{
  "n_layer": 11,
  "norm": "layernorm",
  "norm_place": "pre",
  "rope_base": 11100.0,
  "rope_fraction": 0.25,
  "optimizer": "ademamix",
  "grad_clip": 1.0,
  "schedule": "wsd",
  "decay_shape": "linear",
  "dataset": "wikipedia_en"
}
Each number is 200 + 40 x the weight over its row's rms, rounded and kept within 0 to 999. Layers, rows and columns count from 0. The size before them is the row's rms in percent of the matrix's.

# layer 5 MLP down (transposed), 2560x640, rms 0.00707, rows 2444-2464, columns 160-239
043,184,258,143,235,242,263,171,158,150,173,162,228,167,210,165,211,203,174,186,190,205,212,210,196,172,208,197,149,208,194,123,209,216,161,216,165,208,206,212,165,195,161,220,239,276,177,148,204,230,179,198,165,158,182,155,224,172,150,188,159,252,255,204,193,193,270,197,132,186,269,294,222,209,174,256,270,222,212,235,228
040,232,226,211,236,217,236,122,209,151,134,164,266,204,154,194,162,196,217,196,222,174,129,239,194,218,272,171,181,260,104,187,212,175,218,178,164,223,230,278,183,227,189,228,212,274,250,185,149,227,172,239,246,170,211,199,217,275,228,254,222,115,171,124,105,218,219,263,246,198,197,182,163,222,161,253,190,191,237,180,165
040,270,150,221,185,233,92,225,224,193,146,119,198,209,268,144,234,210,170,169,263,252,164,240,213,200,268,255,185,148,162,214,198,193,262,161,246,191,180,241,215,147,262,146,151,154,211,209,208,225,173,150,222,241,214,212,259,170,160,166,160,248,230,208,195,146,217,258,225,223,197,240,216,152,153,202,194,169,239,122,175
038,212,222,226,186,153,281,184,163,228,191,183,189,179,220,158,210,207,184,187,228,197,216,224,207,240,211,192,202,278,211,202,135,197,202,117,173,190,240,330,197,196,173,158,189,143,327,113,219,246,294,225,223,187,157,174,224,168,162,168,192,161,231,233,151,250,156,258,287,226,227,231,174,237,180,205,195,181,318,140,121
037,205,188,183,198,231,240,248,240,171,206,269,243,214,199,184,160,204,173,239,180,171,255,172,199,195,207,266,228,177,214,212,137,196,249,184,268,180,238,192,119,150,135,225,169,120,206,145,218,186,242,196,159,169,147,208,245,192,216,197,209,286,163,332,205,142,141,118,222,219,208,168,178,176,202,82,178,198,161,262,138
093,148,111,204,219,199,131,218,216,187,226,271,256,146,146,237,266,200,177,245,211,212,163,220,167,227,212,241,226,133,134,135,204,162,207,186,186,247,229,166,250,158,209,178,189,135,203,192,266,219,264,194,223,201,210,195,194,243,256,175,226,231,173,179,112,214,201,183,196,231,237,178,150,199,211,201,136,193,153,205,188
043,156,173,190,239,142,224,153,214,233,172,204,231,177,247,235,209,257,264,196,154,176,206,203,175,216,193,217,272,153,226,121,235,141,165,233,204,195,224,130,230,128,189,217,200,142,228,257,213,132,176,156,140,238,252,181,172,169,119,142,201,259,236,119,192,179,204,223,206,221,192,180,189,229,158,226,180,196,206,162,167
043,170,169,275,237,204,270,224,176,200,208,310,251,155,168,170,262,232,167,198,161,198,235,306,156,155,249,207,236,140,184,167,257,171,158,163,205,249,235,168,169,267,165,177,228,256,185,200,201,195,209,172,190,195,146,122,215,215,193,269,152,211,203,264,200,227,223,243,162,195,282,225,256,193,322,128,168,209,270,194,246
040,245,241,205,188,225,208,162,183,217,153,179,203,174,174,202,275,180,146,178,149,259,165,231,206,220,217,147,279,195,178,237,201,194,214,230,150,201,261,207,181,238,150,189,243,129,245,187,245,214,248,273,176,156,215,172,234,262,229,255,191,231,196,209,164,198,140,184,222,169,221,233,195,282,292,195,170,172,161,203,224
045,145,97,188,205,188,227,141,189,187,172,152,182,231,245,252,230,201,244,111,192,196,205,196,272,275,204,160,221,167,217,143,175,140,169,181,193,252,195,106,217,222,215,251,203,176,165,233,266,122,271,229,154,213,176,207,173,234,221,213,223,174,220,225,183,217,214,185,216,174,236,282,275,185,164,197,201,204,245,187,151
038,319,168,229,196,225,228,223,242,291,181,228,128,211,163,243,206,199,223,242,207,256,178,229,233,230,169,214,194,210,143,232,191,151,143,197,177,117,183,243,220,243,264,190,251,153,168,132,182,208,214,207,171,306,198,217,194,160,270,170,228,132,114,253,157,278,247,152,219,226,175,147,221,169,224,214,243,218,178,167,243
040,205,176,213,208,197,290,224,211,179,183,303,251,188,129,187,194,273,197,245,210,250,222,186,208,177,162,262,206,230,95,237,203,222,150,160,183,220,209,106,193,150,244,199,134,95,173,202,142,219,271,157,155,236,91,216,187,314,179,274,199,204,85,191,157,196,179,237,238,212,256,157,195,209,238,168,208,160,223,227,219
040,147,217,185,236,258,166,191,278,126,218,247,160,143,212,207,194,193,203,215,219,202,249,249,272,211,185,194,242,152,283,168,251,217,86,253,226,183,218,211,215,267,217,161,163,201,175,211,214,203,294,279,226,166,198,180,196,115,188,226,240,210,225,216,171,264,166,193,210,200,221,191,241,152,150,192,194,224,112,234,195
039,191,211,237,218,179,214,202,189,146,179,117,242,200,251,156,186,168,159,166,227,225,238,172,128,179,185,94,253,204,251,237,166,176,152,178,204,167,225,167,195,257,163,189,132,165,347,160,269,185,217,192,199,219,139,195,196,158,184,195,171,254,255,190,190,183,144,222,203,146,243,212,249,174,234,206,212,156,233,221,175
043,151,219,204,180,226,323,173,184,205,224,227,227,200,138,230,209,257,199,222,190,203,219,213,170,208,193,285,258,197,231,158,201,163,93,162,209,233,185,160,190,241,171,196,237,131,226,159,249,150,215,138,144,136,207,178,181,202,192,187,210,169,200,137,194,177,258,226,195,246,199,235,240,130,173,136,210,209,277,173,204
041,168,140,233,186,210,129,267,132,229,101,221,201,155,130,228,207,215,148,166,182,183,239,250,239,148,218,192,157,176,231,147,185,195,110,217,229,210,217,120,183,206,209,227,176,184,143,226,252,176,181,144,184,216,134,214,210,242,198,218,234,242,171,157,230,237,247,138,189,197,312,248,255,262,191,164,192,233,222,206,224
047,185,183,216,161,196,282,204,213,159,236,277,222,151,190,171,226,205,223,214,183,283,216,167,286,184,215,180,203,148,122,216,173,218,195,153,206,246,253,183,226,225,241,234,236,143,170,116,207,199,268,194,184,189,232,172,209,193,275,237,211,182,203,214,184,245,197,129,220,216,231,230,130,181,212,146,243,193,211,159,216
041,188,75,209,194,240,249,206,195,212,258,236,217,190,173,156,164,219,263,202,252,205,240,168,137,198,189,207,235,179,182,155,143,132,159,169,193,203,283,156,231,161,188,265,244,238,185,224,106,204,254,178,168,147,160,157,222,206,261,294,191,272,260,190,152,163,224,223,235,211,266,168,164,234,224,205,212,180,183,159,190
040,186,260,151,205,152,193,217,218,276,191,227,166,212,202,218,203,180,224,121,218,140,220,223,230,173,230,196,141,245,155,207,169,221,174,259,160,148,192,198,273,170,180,167,103,199,193,200,201,234,200,160,136,232,189,160,233,177,247,167,243,193,151,296,211,249,164,173,251,233,207,215,214,156,174,196,181,216,175,127,193
037,224,225,195,169,212,202,244,162,218,183,254,192,246,193,178,167,205,161,180,159,199,163,216,266,145,161,225,132,227,174,192,200,137,163,191,205,195,226,196,280,156,197,192,226,224,206,215,214,180,207,152,242,189,207,240,221,176,184,167,197,205,194,275,301,216,259,173,178,267,162,131,210,210,172,264,212,233,205,151,263
040,204,200,186,212,172,300,203,203,88,167,205,230,205,170,178,279,205,161,181,149,272,171,220,240,264,203,219,243,120,290,231,124,196,255,207,221,264,206,262,159,213,233,256,184,173,183,237,243,212,159,221,185,157,190,148,177,215,209,168,172,238,263,231,209,209,217,169,185,149,231,267,182,222,202,146,212,177,252,210,215
# layer 5 MLP up, 2560x640, rms 0.0101, rows 2445-2464, columns 160-239
047,195,238,163,216,197,203,267,241,170,250,224,158,236,191,208,158,205,250,200,177,178,221,197,184,225,202,199,253,230,234,252,210,192,232,185,187,196,275,265,201,236,202,229,196,157,175,220,189,215,304,164,226,197,111,170,233,152,254,159,143,239,195,177,218,241,248,202,156,182,220,174,179,138,266,214,252,141,218,126,140
048,195,211,138,222,234,202,146,242,238,261,236,180,161,196,182,222,193,188,208,208,229,205,166,203,229,170,154,199,187,200,313,231,188,189,181,147,147,229,248,159,238,212,239,274,260,188,195,123,235,193,228,196,176,209,128,194,203,241,216,220,161,188,244,238,214,187,222,197,283,207,202,189,211,202,187,205,309,136,196,204
047,176,184,219,164,253,227,208,208,217,253,198,238,218,224,200,216,256,194,249,219,226,173,176,222,218,263,86,229,175,230,225,256,207,219,234,124,176,200,163,217,209,230,281,228,154,165,194,216,141,185,132,216,113,237,208,140,173,281,147,199,187,205,243,231,242,245,124,137,173,190,224,210,260,219,122,124,218,136,205,203
042,215,149,220,148,210,181,171,189,190,127,194,114,151,210,285,186,245,196,102,222,189,220,213,180,233,193,115,187,189,149,190,288,223,194,252,218,217,218,218,209,224,245,150,173,158,171,186,237,146,181,178,179,282,211,110,215,168,203,218,198,220,233,194,285,204,177,198,218,204,145,181,196,258,199,184,121,214,161,218,252
106,221,198,170,159,230,243,183,176,227,158,149,143,213,201,199,200,220,176,182,293,239,220,176,239,187,220,232,104,216,256,250,229,166,198,165,233,184,245,185,195,195,163,210,175,208,212,243,198,186,83,209,228,224,194,251,147,194,160,193,168,161,154,219,253,194,281,210,189,206,149,184,274,176,193,185,283,182,248,261,215
059,236,163,168,222,172,194,179,235,234,142,185,177,190,155,167,189,183,127,166,266,199,199,161,195,206,183,219,127,215,213,273,191,203,209,186,232,187,138,165,201,222,197,261,216,195,244,232,187,232,180,161,182,155,138,246,254,177,223,171,199,164,158,264,223,155,266,132,233,261,140,211,306,249,212,189,201,182,212,250,260
056,235,186,178,176,241,152,192,193,255,179,183,163,196,230,230,227,231,188,179,255,195,224,145,241,197,215,224,159,214,212,173,190,206,258,250,200,185,209,144,227,170,230,198,196,194,189,209,187,141,172,177,190,237,227,290,191,211,148,161,220,158,198,231,253,238,243,232,169,232,145,197,281,272,151,186,309,176,253,234,217
049,220,188,256,230,225,191,275,205,205,251,162,199,196,205,235,193,191,277,166,210,206,124,201,191,165,203,173,118,171,224,186,162,173,145,251,201,210,202,110,210,153,180,243,141,164,221,222,190,146,254,176,248,188,138,297,197,191,224,202,170,177,222,216,164,266,232,155,203,183,191,210,213,147,153,164,243,184,217,215,238
055,158,256,177,260,196,195,264,181,194,208,223,182,165,203,169,206,155,170,197,245,230,229,156,207,107,212,209,173,213,205,229,213,179,241,182,277,179,154,181,179,163,194,218,213,164,186,133,73,277,155,157,246,203,197,186,195,222,213,163,205,188,183,304,206,214,198,212,187,206,186,177,237,244,200,247,238,215,216,289,235
044,161,224,149,262,157,211,209,190,162,209,230,141,133,148,178,214,163,212,220,255,188,176,209,192,163,204,231,187,222,139,231,173,152,210,279,258,231,158,175,190,220,128,153,106,237,201,227,179,268,181,243,223,164,148,275,188,270,216,213,175,236,292,155,163,147,185,161,228,153,192,196,82,130,120,277,198,194,258,134,162
050,183,159,233,197,219,179,140,207,203,219,182,178,139,234,207,181,198,192,131,221,176,179,202,177,193,169,182,182,195,201,192,215,198,249,222,191,221,264,226,226,226,150,223,172,169,226,184,178,152,177,218,234,193,173,227,230,152,254,171,196,120,146,227,239,178,254,190,198,200,144,159,245,264,182,142,285,163,184,244,174
051,215,219,208,164,163,190,166,184,256,223,232,254,173,121,208,252,218,193,208,221,203,248,127,236,117,169,256,190,156,167,145,193,187,229,202,274,213,200,194,248,208,144,161,253,159,237,206,184,195,172,198,166,202,209,300,200,270,190,231,212,218,108,194,234,163,224,201,289,234,212,225,148,240,242,173,235,215,241,215,202
045,245,246,144,132,207,234,232,207,204,196,175,182,148,161,252,230,188,223,225,198,214,223,138,150,200,183,154,200,171,187,220,206,195,215,234,216,161,148,163,280,186,271,229,272,204,166,199,183,167,128,179,195,144,230,249,162,244,235,199,220,217,176,256,208,141,196,212,200,158,142,270,135,300,241,224,149,264,182,249,177
052,205,170,147,246,199,165,269,158,205,248,157,150,263,182,179,219,194,144,188,249,178,232,159,205,206,207,240,177,192,202,179,183,223,233,205,239,237,129,201,256,188,207,209,229,228,218,224,228,202,207,200,212,183,215,202,252,225,214,140,152,130,217,262,209,167,213,160,224,204,141,188,209,262,209,212,229,154,159,229,255
049,267,200,208,204,211,195,140,222,240,207,207,251,148,167,230,187,178,180,184,239,213,219,184,210,218,165,227,187,146,198,263,145,148,225,213,224,219,265,202,208,194,161,248,158,178,241,133,161,203,134,149,211,222,193,283,191,217,195,246,189,142,169,262,193,190,203,193,222,188,195,222,178,341,208,176,232,105,269,239,189
066,194,227,145,202,188,183,171,241,235,149,168,168,136,252,212,167,204,168,183,225,186,203,255,232,185,212,198,154,239,253,220,203,153,210,194,216,165,209,112,180,225,171,149,181,202,265,217,167,241,178,223,200,211,170,238,184,223,131,206,225,186,132,217,193,116,228,228,195,218,184,135,291,190,155,211,296,184,265,204,227
058,184,287,136,239,194,159,199,175,213,185,198,186,139,288,180,204,182,144,200,189,204,183,236,203,165,203,185,137,203,250,194,200,192,220,231,267,181,177,111,195,201,235,204,188,199,230,153,223,207,125,146,229,237,183,200,147,203,188,208,204,193,200,235,224,110,261,175,165,212,184,180,308,228,228,216,225,159,261,270,248
050,198,273,106,251,176,244,162,225,193,202,189,249,116,167,140,231,179,172,244,164,244,233,209,153,201,221,224,197,180,203,249,213,246,224,245,245,245,218,226,184,195,222,180,275,260,192,180,226,237,177,173,193,169,268,190,179,168,176,255,209,240,183,195,203,211,217,177,130,157,227,277,148,262,254,239,136,268,242,235,216
044,206,147,184,241,193,181,161,163,133,232,180,214,103,185,115,198,210,191,202,241,248,201,170,220,215,229,219,205,188,222,277,148,218,272,211,164,223,254,235,207,191,192,220,220,232,265,188,128,178,179,164,208,235,270,198,153,239,269,191,195,197,228,233,179,140,210,196,180,205,246,181,198,254,171,119,212,147,229,202,139
052,191,181,154,182,197,146,253,175,198,190,168,217,221,169,207,183,203,241,174,222,199,175,174,226,168,265,125,163,222,149,215,248,185,130,174,238,185,150,208,193,194,223,190,184,139,206,140,148,196,263,226,227,241,167,232,256,198,278,161,229,251,122,201,253,216,220,196,255,258,197,211,279,198,173,181,242,225,189,230,202